From a checkpoint of a small transformer trained on Wikipedia: vocabulary 2305, 174M tokens.
Each number is 128 + 24 x the weight over its row's rms, rounded and kept within 0 to 255. Layers, rows and columns count from 0. Numbers have three digits each. The size before them is the row's rms in percent of the matrix's.

# layer 2 MLP down (transposed), 640x160, rms 0.0368, rows 560-603, columns 0-159
101:115113124098139125093075105135136125144151167117115094170126125135124145104109138104147138170113117153108084109165130056111082136111126130133213131131093149109134068123102154114131145137138133116107163127166153123124114124139118102152128108098161143158101103128155098160077141156123138150114163147129106078136121115135122142151170092156174159117111151142128118136122148131139152146110167140105131133143109157096143143127171126118167126106126116109132087149126134082126116158136115
110:125126162093103094121163128104105120099102164186153137131145136142187127086125142131165170133118101167119105141171116138166087108101164128127135116136081106163127106152090146130120135108132091141146149181170077089139110126122144094159131138094149136123112114132149128155144145082160092114118102132125123150091068137147135124140115115085159118105116070146154138107155171125128126166143137125129131115138122144143119139138107136151116144134125127131106085163092107104131138115135138
092:109135123097131134109113148120162133132151124097154110116126074181138137109125131120135122108146144087137079141141163131174101111181162132122152085152094087098105116115160137155096110132136149180136105141151099097101172128115128100133199137096132132112128179159122072137116141117123110100112106127107166128126104141132106125145100088132142173148138126143175149139130079104154158124122093126112140128152125157137136120102141157105117097131133143151141079100127128143107108157142114
077:127086151101126106123067168149097107120132109120155119143117137133201147093166134148116143133118141115160071131137132134140100086123141134148107099112088150127117134153145106140114164127089125123121124110105125110162130101148125111117148153113168172179109100112095111128146192144141121112159109135160122130132118111131124131118146112125149131125125127138178115143120216130153133110134104104138116120148155105121126181134115138083097156121106113152144115114116083150138087130084151
113:108106150103123139142125089106111118101144179152092148160162124113136154143096142120145129088129110151124169098095090146164116149119136109149117166134107164156156163150130146162170102110119108112110170126129155135140126119132137117093120097081157182142090074101147129149069082150105115203175141155105141127085141157132139146147106107163104152097138112160111160149113114150103146125133130120106114135110117118110089119137108123118126142130128135093141118095137128110118125133138123
104:068134147097115104096177142110061115156139123136087128154120132157145151102135173121113187144149148133130093114108108162139124150145127120121175156149105121145119102121091163167107091112140102109125136129106126119136144139119120149109108164139128145121115149115081127150106092107142126125109151123137095098102154132141139095115055117151121139132100186130140145168127153136098110108106105166115104116128143113113166121136123108171127144187142142127093124129126124162106156100157150
109:138128137136126144133118150136137132153104135107160119160136123124091116135132108119140127158169162139100114162119151122117103108132123078129132114179116140111110094110136129064105108122115138129174185119139125152145144157068171116145084118128125107132139131171140140127113114120143097092136138138134173119122073093086153166152130097161079081139146138139186106096100150134146129096116136083144134114111118187162121148123126116104148152124121102110100113155079156132134130155118133
103:123134176162119130141142108118116102121136101152120141117106096108108104097138156107094123157134125116131133170087130159072117133123115104102104149136157120181118129162146124122125158132204132143102114105135158135141154110150160108124142119127130146114108073097116117111097120108134105127139146087178105098118113135138113144131125082106111109108125122175146126179135078119131082140144125089164136154093166133171115144133149152103131069126153165136173151139133113161133095118138139
024:150112174158175138106148107141130095133149089096139103141114159111160165098106108117122161116141127121145142123109152099079111138144083104113146155197121123100104131102122142121106136129082142160095134124184086096150159187132087120130111099109159116098127132088151134153121104099135149107138159144088144108139131106132160133129095125109118146144140130133121153129153135120089175084146119114170108150098146139168116138087120112129111109124152104124112133118136139143166151133167145
105:132080161118097124128153122122116153111159147097122137075141130117118155092099128113140150174136123125157104132137145168111103117127122100101104094128111138136130123116115106119132134126173102092127131089132183113154164146125161164122121169162120137137115098161148123117103185105156123129148143121137110126118146107096105152116137078092082048092174141140146127087167096154139123142115125123156131157142096133159121110162135111139131126099139155144114139114082150165110156147109149
104:138136137125162137077164119122149092103131129134159131125120088125097146123099104108114145130114158170122114147146120156140069127130092110145126108129122091123143130126168109125093171105179137127112147121141148099132174111119109114137138109173130145128134114153102163104115128140098144148130145126098134133140142102097151128169122124082179146119120122121181151080136167115154131150151136082123163176120140134114136132147130147110136077127124112156030142124132088136157109116153120
108:127135146116085103117141136162131098122136090085089081111114116151083141170103118137121126150129187119133102114111129104090083129120178134138108166168135168143139101164106158123106117161131106111127167120101091126140149136134136123113125165101171139119111109163109147123123149151132110150108119148148131081123124091157124104150116088157089121136132127147164141151177111135151106143125121114166105116156132136139080146158099136167156135130168182067134123135120115100126133133115122
091:172160162151175146129140141130141138112162086167146081076144124086137164171108146149152198150138169127143141139119148118124130114115096124138156097147124108128076079135150123113091096105135143151122104117148066083116136116143132104131129122145102146102119090131143125175122089146134130143127130108112139108091139110106112120146084146131129124138121128146129123143110116107107147095136168101109132126142090179135107144159152144106120098168123157107120122137135130154163090093103128
089:135179122183174142098170115117165146126128098101160084099134162119138142145093134132141193148133151129173125122149167120108129132137063080144174114152141130141077114109120145151065140120121122131120105132180054121125127150115128116133162125129131152110111096129132102170137132150124116109144172151090125126118141110102129115133140108140148122112095137124164128127110154128100146105158126131096104100095090110132142103142157155126100114134140135080131130123114119114121136138104108
111:096130124110174093103124144116088115125138127156154107150129126145130141152103103088139156121122107130161124179088152127111118111146133142119159090146105102125131104171149148114144114124176137139136139133156095120145160146129151120161117062151109145120100118130100113149061114166161130125140139115113164138114147115131116173142102099122162111133135144172135155103154125116160144127133141145150163121074133109141114124143148110085106141118147083142064076118152185121146100127112105
091:134101145107115109123119140050130145118123123135107124148148121093118173113088125131087152176171180122128077131156155172121110120139124123090161113093118099151119127080101122160117095119122131143103129187193123121143176124130122096167162112136123123129135106112117129141130091146103118120110112101163167162121114160147093135158132102131150144117104121114166149117089159124141144131154138134116123152119130146127090157125134132123095145119157107125152069150084134125135137120111157
101:169164134161156146114148109109134100098110118150127104099119156105139137142114133106170138147143143098186091118100147113102107104119150110134107104129097130185137132132101125115109092154106117135150157149126113148170182141122128133103081130150078108105115132154120138140091101122127089126080149128091139135144121194109126147150132129099155112115195110119107147105117105115155195107159150150093135143128125152134147126151140116146112106119136102092111078148098131159133125127141138
114:108126141111108096165150119155110165131121115095143108106145115138129167140141141131120117141146142106117160124134152107147129129153088169100110145132120082122075099155096129108155086129130193150164123114115103137137149135091171139174128150143087159121100178126128084106096100157114148133103108103144111137102111106170111122125107129107148152132153134107100153104106136124103112087140142138133114137167126133064153160129087125072107165138161153139118141141139139099135095140172126
111:146075118125133134113130105113162113134102109138099126143134143157157099107110123096089146142123150139133091129153112144134073092149129110110124138146136128144112142106086112136140088116181087076120115150148127160176144149116147104152096099157072110122105111186170144119127142099143089170081141117132130120105151169140133135096132114158149138079163105160161163109110130142127160121160113153119168134132142163126148123103128139150094155102110130158118086128144162143111135122139144
104:133123124108097120150128112118141114151092151113135137102144120112088104102083166103106125180166108097141096152143147135113114173137162146126120126116128162135100095107105119111090131170127116140156097189144114145161115153133162129142121081122138139169137107129147092121113135122113136106110111119155114190125086171137179102141103081138150079174082169148126107144138165146105122107112108151118163124118141155153118163114084123150085126107110120138141122118145152124114135133145111
106:098142105116134101118121107122105130150166153118163109098168126099134129134116129093087173153156104132135111153136115146146124096110126121155151173102160153130117138141097110124120079139124159143175115122161085123110164116140150120147134119093170127152121085125130146119100155129120151156134092148150137123153098135151135079096121094113132111165086106152142064145105125161115122128110136106079160137130140089134121113111179125128156108168172142082096123145113161147095095133135145
101:167159099151131130137139106109146108140131128098143128119117141119115163130107134114128123136141141134139138151138093149120144109075068113130130138137133107143107124114105143137085111094136161142144142200208055101103124149144137145106136123156100177112159115092120126190109137121124164116146133110107109109139148112142102146138141126092166141115089131170105124147102127148144152120161123133121125149075110136163126104123125137143120117166123153110139100124153173124090109077103160
109:141102141147119122149154149124131147146098103129121125134109104126123149078091133168130133177161089129127113135149117162120134090122133180097139125135092041119170142125121145129132078149106138110134147118110110107154142134059151149117097163150151131076144154166146103126104166130114139110119132087121158139137088134116083138111124112137101128103130162113139141134109130165113107105166164158122179107137139119087116121099108122107144136141142119132169124170127124141138174138135089
033:115115131104147135120154143108097074109104126155075095132120107116099111145108116108155139120105158141119121137162119121118084143137138135143181112159095165096136144093119149138127124141157111157135147192166145136099146168109109118168151118131130151128154107098121126113110066118109161172101082150165170139098129129119136117124126089124156129123124176154149110125147099157160124136154120181102138088136114144094133126105178128116146115117148124129118086141129174089100133128147121
126:139139149118121174111125111160108118128106123115118123145125121121158141155076159128095179146128114118140155114074109114129143135099119133131146118123122136124143143106096099131138094090138176128131149108101120107115115127117157116111077134125144155115178096152141178161140127113156123134136139125095136105116124169092154124154130162102097129115157104154069123118107171165132166088136102147174143147101104121163114111163120128123114125125143157129176147101134090152084187071133136
101:151113147111143132143115108129087097134106112105146164137094075127127110093147107105092126151128171156086111149156124134126093152166120127109157098162093120171117114101101112133145129143137201115111162120095160142127125129150118120145116155132161136114142128163143136120079114173071153134119110109148150144119101106154141111158167084060142110111153142129111114151137120122163125161103126136161171145121087155151121160142126101137148116107099127161129080126128154114122101123133132
110:132133122106163130171139147131133093115148106154126118139099182092100128119101127134094088140122102089138146161135143118131170185119138130118119131141096150151133106135130061097172110140143130171145133105123108129162149113097085125148138110153107137116158149114117097134109143125114184145127072155126159110119092101137121092110139128118095123128127128142092153129150148156134161117140129181074133162157113165119143145116101142163095148146107147145141120091131102092130132165079132
114:133106118136127145137102120139141117127130124103127111146116138168142119154135122098093131130129194125154090130114116134130203110140160141128103159115113100106153083082128131125078121084151169122156093112107143133142158183102100148146152139133155096162121140079124134152094143158122094149168118131125160100115146136129083118120142147121122104100135111148151150167119159221135147138121082120097109108109116124088143157152140121132157115128104125132080128131114123128110111122119143
101:168150146137148106132121146088115118129109139137153162126141115162134158129110146139138133127147164095097069157175134167082123110095068110162150124103127150179102134155120139129094144108112079150151099092121136153116115157147137132140137108115104148091176141140132100130128114133119122070150111102126094117094134145139154159139086140102103115104122162135116118167115117167122138138125147157150094089148108145147124132115117142148096114129156142147140068125172108142116164119128085
111:110115094135099155080104120117087149146150138110130095096088112161144143156145089113146164148133109130098111157114157124115123134116110143179104142128086168128128130141114158089127137123116147118162109151150156098119096134120125162153109102150120144147118124153116102134103110101130111109105148149103123124118103090146154113086133098153128104161132139131153153148207107102144179145105164131132170098120110112159098142131164145135134109082138165142118119154093126111082180109153140
100:130128141140134119129140112101126112149105145144119090082120118121140098127113093144140112166136103098134115156042115139133124105120189125120144104145114133144119147130109136140113132127088148149128133160132148085158157148126145120139108093128196147129113157139118102134103118125136128178122157151115173121121150139126153111122134109110125107139096164112178126109091105133142125133109128176101101177093172097141144166149138075127175097123111125085130096098133112147137117106184155
112:137158102127165077097139142143164120098123147139115122071123115154099173124105122104127124141177135153109109118119121155136136167105145129153144144133095104175119144083128159169090115109130164069129129110093126125103136134099129144166134129107139086097126192121156103100144146133105133091162154104154110125161130125104170124144147127150182107111112131145140142151115095131140095156135149099096108131139077104151115137092152113146099091140161134141102144113117139097103138145136116
097:147155131130169121123126142140114118122104133136151094118116135076172130121086160105094165123130094129139141079119131135147102125127149116109146103157123148100123128144178128113146163115152123168115141120135110131146179151152214105123108148106095128105116147119097100152091093128138157131126112127092152132183156071112120128125159135132127087120123145132121161115146114115119111104161143148075122158147103146086106115181104080123114142152123100098116124142173147142129148140145106
107:126134132092114096102148123141148093138125167104129117120121103105132111141102138167158165125169084111126102130126113106126134117122078169191132155118119150122097105083134137137119129163123188106146142128125159093149122127153113098110107130095126142116144164161138154115113062118089131110150090128140168157100091160167157122144147126077120136106114133138151105156107142115117115121117145131133168105106123111134174161132169147120142116139108119130152104112131122165156078087171125
092:135132122101114117154123132125112119094122126159097142134117076124116150101156150131110113156138160163098129144148133136111121127149142147136125100122069111132150095129127106137120139141183130175094125148157120108121133107165121070193113118089176158107143106087142131150135123132107108124104139153136153178079101117145149129151084108158125135083117118147125163125158165137164109122154140145119101153170156188109138140158104097094136122141144130111140091161134123143083127102097119
098:110182133174134145136136118123131148102118138112150081158182146074106163139099107162160200154136118127101139118101113100122085083120092130130180099147128123105133100098112119133128108116155148094136142121143114165115130150130129129102125132134102141130129131087139116161130085124141178100129153108106150119122149128051102141128114141150099139131118121136158126133122131124128141092155151102113139124063102176144148136128128182110156155126152119094128102100116135130152118120108123
098:156135143123136097138146141103149144136116121076098086129146108126127131148095125139121146211147108146131102157130113134151119119101158088096131123124143102152116116101102104167123126183090165113130125163104093102153118147099162128092092127180140101097134136128160137148111095118095080100132074141125128111140126121142126153152155146110133125127161130099157184144107138114119161118149138122118092141163124157157157133119141154172133149119101114141080111125137116105141158095086124
115:147134150130147132154143115124124130151141120137092121137091169135130168123106108106143168150118147084107145138110158127128112137102115145139131103152169138112120142118127131149141139115146136114172095140077143142129127103124173153172117125146159129120142139112145099104121138109088114127134092119100125099121116100169135094137121144164104117126162149152148155125135075116125177136112159095131120082096157146169091067107078144144092072078149067090142111109160134122133152134131140
100:132117135119140103119123186156102139122123095168152094141160128117151129155137127141117143139146181138140079144111114150095135121166132127146074084119092119121121155114129140135110096128114150130126136118140111109141186127126120141145101117105171133130103102141144116155146174124108125145136120128126156173104151140131104166124135144102112144123066122154105136133100171158176137100106116113111164103077102156144109151096187113141092106109105092133082120158077112156158138122118113
109:132099137114169140123135098109129136064128081140129127160145119130115160121188100122145157152148129114060121103120114107119122100139162145080132111135089122129091096124152135142148138119134136132141119135110109120122130137123121098192088125139179136185122120146131117121122154109146142118171127152132133133107092118171131143188104140126107112118101120129138124150083163087158147099109160144159141141155105136140102100119126137111166091074125131143098119145110138130118102157182103
095:176167108113151096112137123158160103093132107108149116145131096135101143107116107083153149163135156148137091155133140155131115134101139132120137083179112118116132106077141137135089081070147160122153138118146116133129122119150119146168142126137179123103126132167132136176101127142082119083095171130119162147139117144145162174128072114115126081113111131143144114155089139151107146085133118149112148133090120128164132134117144143144109079148135128138107078126128129139131140112113155
101:105083121104120140153089100110096109111128130116161133138175170115132153092114156105098180142139198096081116148155161101129134109134137132095119116126131186125133109147082134102139119124143100148130152167195105099127154138140140124150160082151119147136077096132155111126135170121135151144101124110157164114110133166118125112140126095085096146140097104108129143135113098152116159121109119128080125139117136136129139103133169115133113103153130139154137136108121130110095127174110111
071:124139111115139100093103183173093122140143148146127109158154125142147139131136142113102130078141132119082113161160147110109137120114167063119132153152131141144170103140111107128162136108125134084104180150125130082162113118125131122162104064101116176152111097127115166153102107131138140119154144175104141133096135155127143129147124155108099130150126152095128124158060148148115128138106140121137116133121129181106122156132151185117074125078143123104132119129132137125134136124129127
113:207129140149133137144142131106133133131122099099149126140125153122126161130173140117102113142123161082133091167149105107120147161099117126110117154143114108116164112101132100111129098147125109103166078125119162144126118129119146097125113166168140127126189088145107128119063140123143166077131121129093102138125132156093113146086102134080141138137110155132152146135112149094087108112086116129127145137148157160147161171120101177131107117149104121155100149119139108113100162114117130
# layer 2 MLP up, 640x160, rms 0.0413, rows 561-604, columns 0-159
114:157131140137118110123163125134137142162127159138142122105142083165143163112077153143147181135141098108117118104134121134142097122077144176147121150106134121094125155147139102082126158129147103134179135134139116132075135130188127108105132146104128123171054107158161135124135132150151109102076093111136105117136109107130131125163108144136169153092108151103136084107126111125143127141108112160147151128106095131092130108132082177115134168128114161127127114113139092119154143121098108
101:114143122137153147102158105123137141129093140187149126118148146140130085089140111135088107136104104160137152126082105100143198147143116147092125130132151160119103143142128123115109125085113133113141117127127126148107143107115131140086138181133126116093105107127121185144120105098167074126130139074187110163159123162133149128136136170112153105123127114130076137082122143112078121139160105116133089100118165104128138100110127140118096156143141115116102146093156140154157123141126157
079:125119124111100118141145112128104154149105136103114109147138175183131125086115140135099134127119103077122154098144119065126175159127140153138119137066121121119106156124126136119155129121117104122125121112126133119143146133164104150093160153126146097127107121120120162061151149154123112127056136146116118094132138130127094097093175164135099181115131112109167114152137127154086154183141137144126085113136151126105108117128119128174112136137121139096136190133149128106158100132119136
112:135112134147098197148165144141135128156139107119134123099114125157148132088157142116145142129133108114130114130146146096103135078124105119106117120135116147132103151110138109129143127136141096127094160110128160107126138095155091104115139119139119108132170128187114171032127131096162143146134130133167115109157110114134139127149158138149123077122149116134056120154112119091132094135100162116136167118139097146164115136112128115117160174111156096134167131118122109145116169170155152
098:112146067105122117090121103137127148139125190129109180126128117142085111109112113108147095153148139156121124103159133140149147132150142111095132138134130184095141104144124120173135124151125116108146088109125159099106118165127143130125133104160141096143158137119141189089123117088140121084149123127125127146150135115088105125114162082147172104188094127111130095185114115110136141154059154137126135121143139120136134141095115146147151146134156158106105139121109168109150099110126145
101:148131108119154090185137157173128142140126148094157138097110133138060098138120102093137176169152129131116124162157114131124134149151161134147131121106149111125107145114138155103137152122108097119127157093107157112094106139184140153132107134086103087137100146157140106097125114142156118112070143150108104132136102105128114138103076147157150118096144156131108085102126143186139123149130155099120118131174143116137129136160118133141184117154141089109120099116117123157112112143098148
100:159109079136187111100192117141122163112160158144130172161120124144105113083138153088114120144101135135125105134119113132100148140150122092116141164116123161094109111132132112176108120119126096115118137124112154182108148143104141134111126128117142094148149151115135147105108139147155120083099145138129131121177089158155147126117176128138138164130120122156124092094156080113096100134147154102176142094122179103137123150135153133099116103110142149122124110153125093169149134119120179
043:176141089143084128144120146177155133141116165121135130153129129160142067119105090145124153121144092120106164112121113140121146115138103171133112141123177134149118181201142158121155145082170100108099132090086163157121157098115124114113144197142130091135088152147148118134145156160134116148120144157159102124149114108124119118135141122161141129130136135152120078125150122137133114156110158139120101093157159096091165119114114158141150139116136118116147119133114121114133116121132169
103:142079114145087146113128144140141119127165153113094122146121126115127133161138117109136168166105140158112137140125132153113138152123117128118135125131137138158115110132116144128148104093153141099133173114112142088103089162132101108109163148099144108097118195153127091105140163160171169121110127117132105138151158095129085137103122104137109139106171144126058142071116120127141115136112104115195112125120146126123135146154118128158173150068139105099105104130089122144110154151082140
103:133157142150131168120155139168103138092174115159089136151120097179098154160112152127133092133146141194126127124114126148104127134085114127173098155140130146166151140167145093085153146109145129145105161127122138145121134075148098160105117137113132114088107091132105119124128146145134169124133123099169128152121159122144141141127040144099107106105131143134116146108134107104122121154139178139108133132135116121121162129147149116118138109077136091120128121105163118085105147117098105
106:114138136154133123127114131160166114152141148084134115168117115182084144171133136160165129087134111103101152133113156083134111077127125129137116148143125132149133116139147115120116155112113127149143110115112121109070120132105103129128129156138146163091120124151167139121118120139167055130110100114161101141169159143102134089081133104171097122144163124113156136170162082135130125113130142138162117133151125112122123149140178133170126091127137118080167152145118071115149117112153135
099:152158111165120118134142108145135194128094154097113142160156152127147125114136067123118127124131076139128129122112139115183146137116137130123091101086118120151129146108137137133122135095140093039140155090118134135093125131097153106125111124146106122149102118130095149090157151102161145086103154175140138098122138139159106163112148154134128175154132116130134119112144117137101074149135143145188144078127167122110117104123100160119142143137119145121126122176124085124138127147125139
100:168154126118096125094135137174151153085085116135116150125178164156118080139142104121136130151105122124108150141107126110135149111138094138092112116101118165138122142100137109082116101144116093111117147120133120123134131145112112109159096171170124112109180120129123158101150121120144157128085138129143136115113149104117131149139123154109120133157190144152117151124152142124094125113125130133150109109115147129116175094139091142113134188093116138137119197146159167154143093127151203
102:151114147167123131099147158143151131114139117087107133166169083164130111081119141126128114111092094143147154135144118102135116123117150111130135142081136136145168131149107103160182131122180081096155110110084120154127143116110139115127146100180121137120117143102117164103127099108148106156129109091090135122137125125124107151122133153157122123099140163148091128108125121088147089136094144144131151120123137145108118123142136094109099123125244101128165097143132109132122135109136116
092:127113124156110126100103082107139154119109132094133140104165132131153061108107071111119134096162124133130111103127130138153142102128175120133155122144156143122184140141119103112208141136139111064093151120142128121141159133113118161108080124150090115154085136074140132132154131120130094099131138095106101115140153113112151147121128118111128177110109133097096120153106164127150129129112121141136090125137132127101139134137090105124129163163146137127129143129186145158141117093179130
103:137120109114166144140120120174163158114125143149099116118158150143105071122118117151115150117106056129132126150127155112104109105086172150162074104141143112131128135127158147110109161136111126140142132093122139132130176130147101146060126113149102140119064101109129135124143176192126131132104143147126122114166146098133152135059125102161129142135106140148120114157178131117115138134148090103119150082138160103128148127140130093124149133141114097127091129104138146129131109148163124
114:135109132116130134149110089177079137123165153093134123111146082122111117112164128172114144156117095107111141151159120131148144134130093133073116176125117090115134153123147114148133123135122154111155110116103112128148161144097146156097149129119120057143116137105127138134127126106149126117127156106178113155121124162164106169131089180128114143098135090117108156069147140082144135142165103104112138108124128077138147123096141133123131180134150156143110131142116116132153159114127192
110:151144129159165118105101097124161125142113113137133137135146093137120094102126138087167165099119129106143122084144120147120138117122127163133104148104159156154115158145153088133170134134123099120112106119126135128139138129105125191141114102116061085114104145132131116088132151145174134124111146080157119162161097116143110148149157126129127131116171122114149128141116124062126149149075100107137096124137154092105137150116126114151098124150146173143177130073155102121154088101127156
103:144118122116157149145116121126129121155150134162133174114168146131120133101066146159160171081125131077086133090146139147139114146082135140140104177106176148169131171112141095099131154137127089142126089132149127130114079123153117097119136129149082122163131111116138134111152139112129156112103097125117152133163094086108137143104097149152097138179098171106109090135139133126128143153101091152144108109125141111148116160120120122133120142134112135153155141097138119083150104101087113
105:099107093150082127166078133141137137138151118145127180118131160124148130082138130124139112095168143114099142101112144142143120142163154173125132122058178101160150157110112140126129145130101151120136128109115151157133149073140137130148157113101108112119102098138145093119129187131126131111094144116082117117140168123136154110125150158153099114186105155117155105104114123163145152115135109101130108142153152105145106153137142139117139106143084134095152175113101121106108111104120178
114:164140121165147168161128105125095142134145097071165105156110120135117139094137099134112151136149134125137145153094073165153112095108124112141138126145137126120129145156190094116111118114130172148153096128116120096095101088147130132119120153140093139109123119115098118146189128126116126128117108103184128113153158108128086139167127123137148118118122123140117112108111077123091092151146179100124105140138111127080170101112163110114116133131133172083091168101114135094115148133117136
111:110097127150102119152145116119131131143124161109116141101155095143140142107161138177116118155126114135134153161125114107162155124083075119123138144124122110127158116148121100154194120093120113092153113136117133093128107111130091135125175115118136056094157148146139100132139137121171104134105103126143084123122150106117089169101137111136114105157114153104155128098129159066138111158110170105136147118116151070131131129105086124137138170160161110100107163163125110103156131148145111
043:161166081167117174134125092171110168143118140099144141133147096152126118159113083144127101117136109150132145107150128112128124101153124142118122134121133094137122155136143141165175137106136124096100115083124134090120131088165117116083104207122128107125147162135111115121180121129147097123087159126154110131161121131168099120111121096136157125141134130117114113145154103138079105174102121129137139132173138133081160114129114174173139147127099170122132140108126112118089129167121113
125:095131116157099144156124119127098148134103123090131144126113173096090147143143142126101167142124102129124139131139096152109118162139116185153133139159123158099088146152144122145139124127125136142111142110113144125122096113088081151117147134092134097131146135135107131095130135112117168166091114121110122110093146115140133119146141207113111107120133148155125119125167111143115146147147153094115128125182165085114129105125125098130169190134134129107091184090150161101080166153098158
099:154152133137094144211136133161160153115104099130167134135101141118123141157150118098121107146125113149105165172104076108106133163147121156103134124137130134108155127132123156124138130140143123112099141116098120175121121077126150167092109131117132092111112116088111100147109112182120135147128131142171117132111078070107129139098130193149092103138147123100118143091113137128106123163085127091110169127135133116130120103099121126129158159124109148123088100170150147124162132121133146
107:109161136117076146149106094140143133142109101123122163159114140085094094126132114096085127179123123109119132143148081134129131151151098135179108182113131090140156133149158134098104143120182191121123118131107129133150119089110073138135134132141085129139121156091108122116159114123121114139127164109123097108095154148129110133161114095164123117069163174150099132121147126139115129143125150132150141120136089127136137147137122130148147144162134114123126102094180158131096172101128093
111:155110137131160097119119110148127128097170112173109123115106087151093118134138122126105146110124131132112115126169148128127181139139136165144099115139138106139134134143121148179111131118115124130125114103108170120137159139128115179087106142121096111129108106094126126087152113149174152137129139148138118145138146143143162143127054135087131114111133115182144133131080136113154189136123075086108124114114153099133108148111129131137106101094116106156087129137141097112089154164079186
105:115154115149124103106149134122111180123153152149153092190100122166139135122137134142093138116152064150157136147117147134104125118118108139141127109114154116136129121151162145147104138070122137109060134118138145158065113153117136139130135166100122140148127134128118123101130144164119140116168116102145077117177126109142127116123132147125159107166122114150121121164121090131087116170117125110144128114131154074148124092104134117118097125144145112159133090122167114136124190097084083
111:171148090166189107144141109134138126131098146126125124156104169118124133140152167123103114148131109119116120117154105140136156112110140125145145120110138145124100127158126157135190146111075126107129119124120180129058096110104108105077113125126134116133100154176166088139119147127131082134126134169121096142148161101144116119129163110183168116166121128111124082132129161113110105117083123181089148132113103125138156138118100154115143135116140104153112130081146152137144136098122122
099:181141098165122140108098112138118149094132160143116103119126138119057089158124139109164146147137119137127118130168052151148179149134145146138111134120120122110167127157163126142171129121120145099146103102119117109144120104142113146080106128126126112152099158091098113130129140120144119119112191141129155099137146169167132138120153159177111115089143146153159132125117093091117082138166174090109102125156154135122157128138093121120119108108153137108098137162123154138132136129135104
111:155168129132137138149109165149158118108160154131135146146122097158100135141090113169159098118155119128106149108122165112102103147132109145193124107144112060153129156119148129145129134154140139146118131117120137139126136113119094145133183113144141102094141174116163136111122158166127109143134104096166093137125163148125110117118095183129111101097096154148135113139134097071139124149140093105092147118136101132101110099103152144132103138113119126151172129129160162118058144083132128
096:129131132122080111141125152131160129151145162113116114108124161130126141128113097131117107098136094126114144125151147199167123137115189153167145086141128110182127113146159102141147171135129109149150168116099158163105187119112117112066097137113127106097103129059143144123154146151126146116110118094106139138126174080121142123082094153156143117135124132104108117130136141113163084122129106134114099131149126137123167121117100084142135132163120095104142174105120131133135111150137130
104:107104143126090170134145134170134132125112115133146151117106163100092057131166144092132148123135095103061137150156085109114162076159126128142120126119148112126143133128129147078117117104130103102156126125079164138118137154124094124098098169121129109107123161156143135104135060095121139162072150136138120136129121145169157150128125125130112152136163119130101155113124154146125136143146132108149115124116101154137142135125134176118142110104136163098153132075108146114085108127170114
084:091123115128140132143103122128169148145089146060135140141180134171133134137068150108097184155130099134135108091164130098107130117169111149118138123109160136148130129131132092110134163097143147107128145108144122132092138164150131129096123150127077140159090142111134103110148134136124112128088114124128095117110132137126136105145133141132159185102105140117115124120137135162101114145106129160081141121135095114146139090202097117113125103128148090104124150111182108154147133085146156
117:134132138087156148126137121132134131114135118100094094167138151131109141130138166105154144133112099112105147114129068136174153160094133135098131119075171139117130150127130150122144131151212126095106089125138135093128161099167115160127100130169095112141095104107112114075135108131132122122163138119144140129160134139128140157110139141153105087116138111112132123087169122107127083170150156094127134137128124123094143151108118151139139117135199137107152107137144116102127149153075091
095:160099100173104110131101099132133139181120078128101153113164148143105142095122080122156109145119096143087168119110113094123174117114110155133109120109148160140142157138132098112156111142124087128114148131125141114124152095178093114153142103125145109130128139125141130104191132140118115145087126148117088089143158125149142124127124121143134113118160092086118142119144147130145132161125089148144092125133118075108128141137129140183213138105104108131124135102143143147132158134177152
112:166168136125148088159105121140128126110153133139124145140102161110058136167101139137101100128119147112089178151107120087117128127128130128165110137118190138139143130136125130088185157124106097083127092125111127127120088089175134146133122157093119100110133212142108133118122114160103124134113141156122119151176120161119153122131135136122111092130145130139146125138121061141123107151119161102141103078146134132141125121114086133133128111116113110126135149099142120083110159131139166
103:151130126096110136144123151124162158150122101099167163113150075129115146139121127166144158146106126143093131155122137136084128099147119164087113104141122115104129163168133138141152146138085121145083135110055167170125111155090129099132101123104120125147156138137176108111141123161189106163145141120132115127132090129134125134117070140116125165133110113129126157094121127064148141131132100094104124088176139080143123143098137140123132146095127111122144148141122087120124166117127148
104:089108138117156146117105107155118145120177148107104091163108104127132129094142129160084117108125126179127158127098125119131106098105097128086144104127170112134161116136144106131139140133163132129121101127092131110115158170147139100128154144145119113158127091086162132075151087159104145091120144153113138155148119146148106127142112083152133133154127139123096130146118190101120139151150133150129135086172143100143122116130137095102157177085164133135165180152102145122084146149117132
094:127171121101112146133118160183131131171119136131142145178089123096128111126166092091137115103137135127081140145126117136124116156106164194116120106131130107167089139123124165146148189136126139121112078121043126135105101127106127128139123121096142092113123107136127150139131125113121133120136147142175117163107118140171147163135095089154091133169128122120093138114159086132136083124090100121155103131180113135146105132105169147134125125140109134127100112145159137106116114126127119
101:158097105136091121090125148110142150140070107137126105115149157130122101131171124120133135123141121133126134131097127133168150141141114117166092166102132138108151140135143072083159130147165118122117100126104123139132118058117137160155157117116138135149078105128136157107161147134107096092133132136117143085117128111090146134127155107133104101139124138124100089148157106166122109154107135122111134124168121074078141129182127120196161153126144145097113162144159167114098157143131114
073:126147137143139154150079123137121136117122112092146175164145106117087113122133119116142149135174112139097175113138082187140111155135132163140139127127143120155140141121155158131132159129118142115114068096113128154128116130153116120128119153136152094124092090111124112135140118131168080106130132123121113141155115134147152148110073140142137118138130095087126124107188080117138096131127130099135098140150162100137137098114110137139216128156080131090157158126130098114127127091108174
113:139108124171106132142147133134143131093153128171157143114132086164115139121148126116074089132156127152111158124175097167116157145121133122100137147101167172122114128136120101140162138109128087113144075133131169147088149097131153149107119139145094125118133129192126157106134096121107144110071150158146111139174160087131118148113112103129155123142117148096139116111107095126110105184074099110138128097112164137148135105118103150146173135132131128096133120141174143100113136105147132
110:127128145171107102164109149177138134157133160108119112110107113136121134131119129108132099130176112126126102125134133123167113142096073139131136137112113100107167137125129060098141143113181127099112164114112123125135091135172091136071118134119142141149147130108170147113156127112151100100120141107142104091114123127148068113122107085147110100130139117147093092148102114153123124133114161083132099132156160131119134137156158176116109130104169163106127124143131128155192130143176143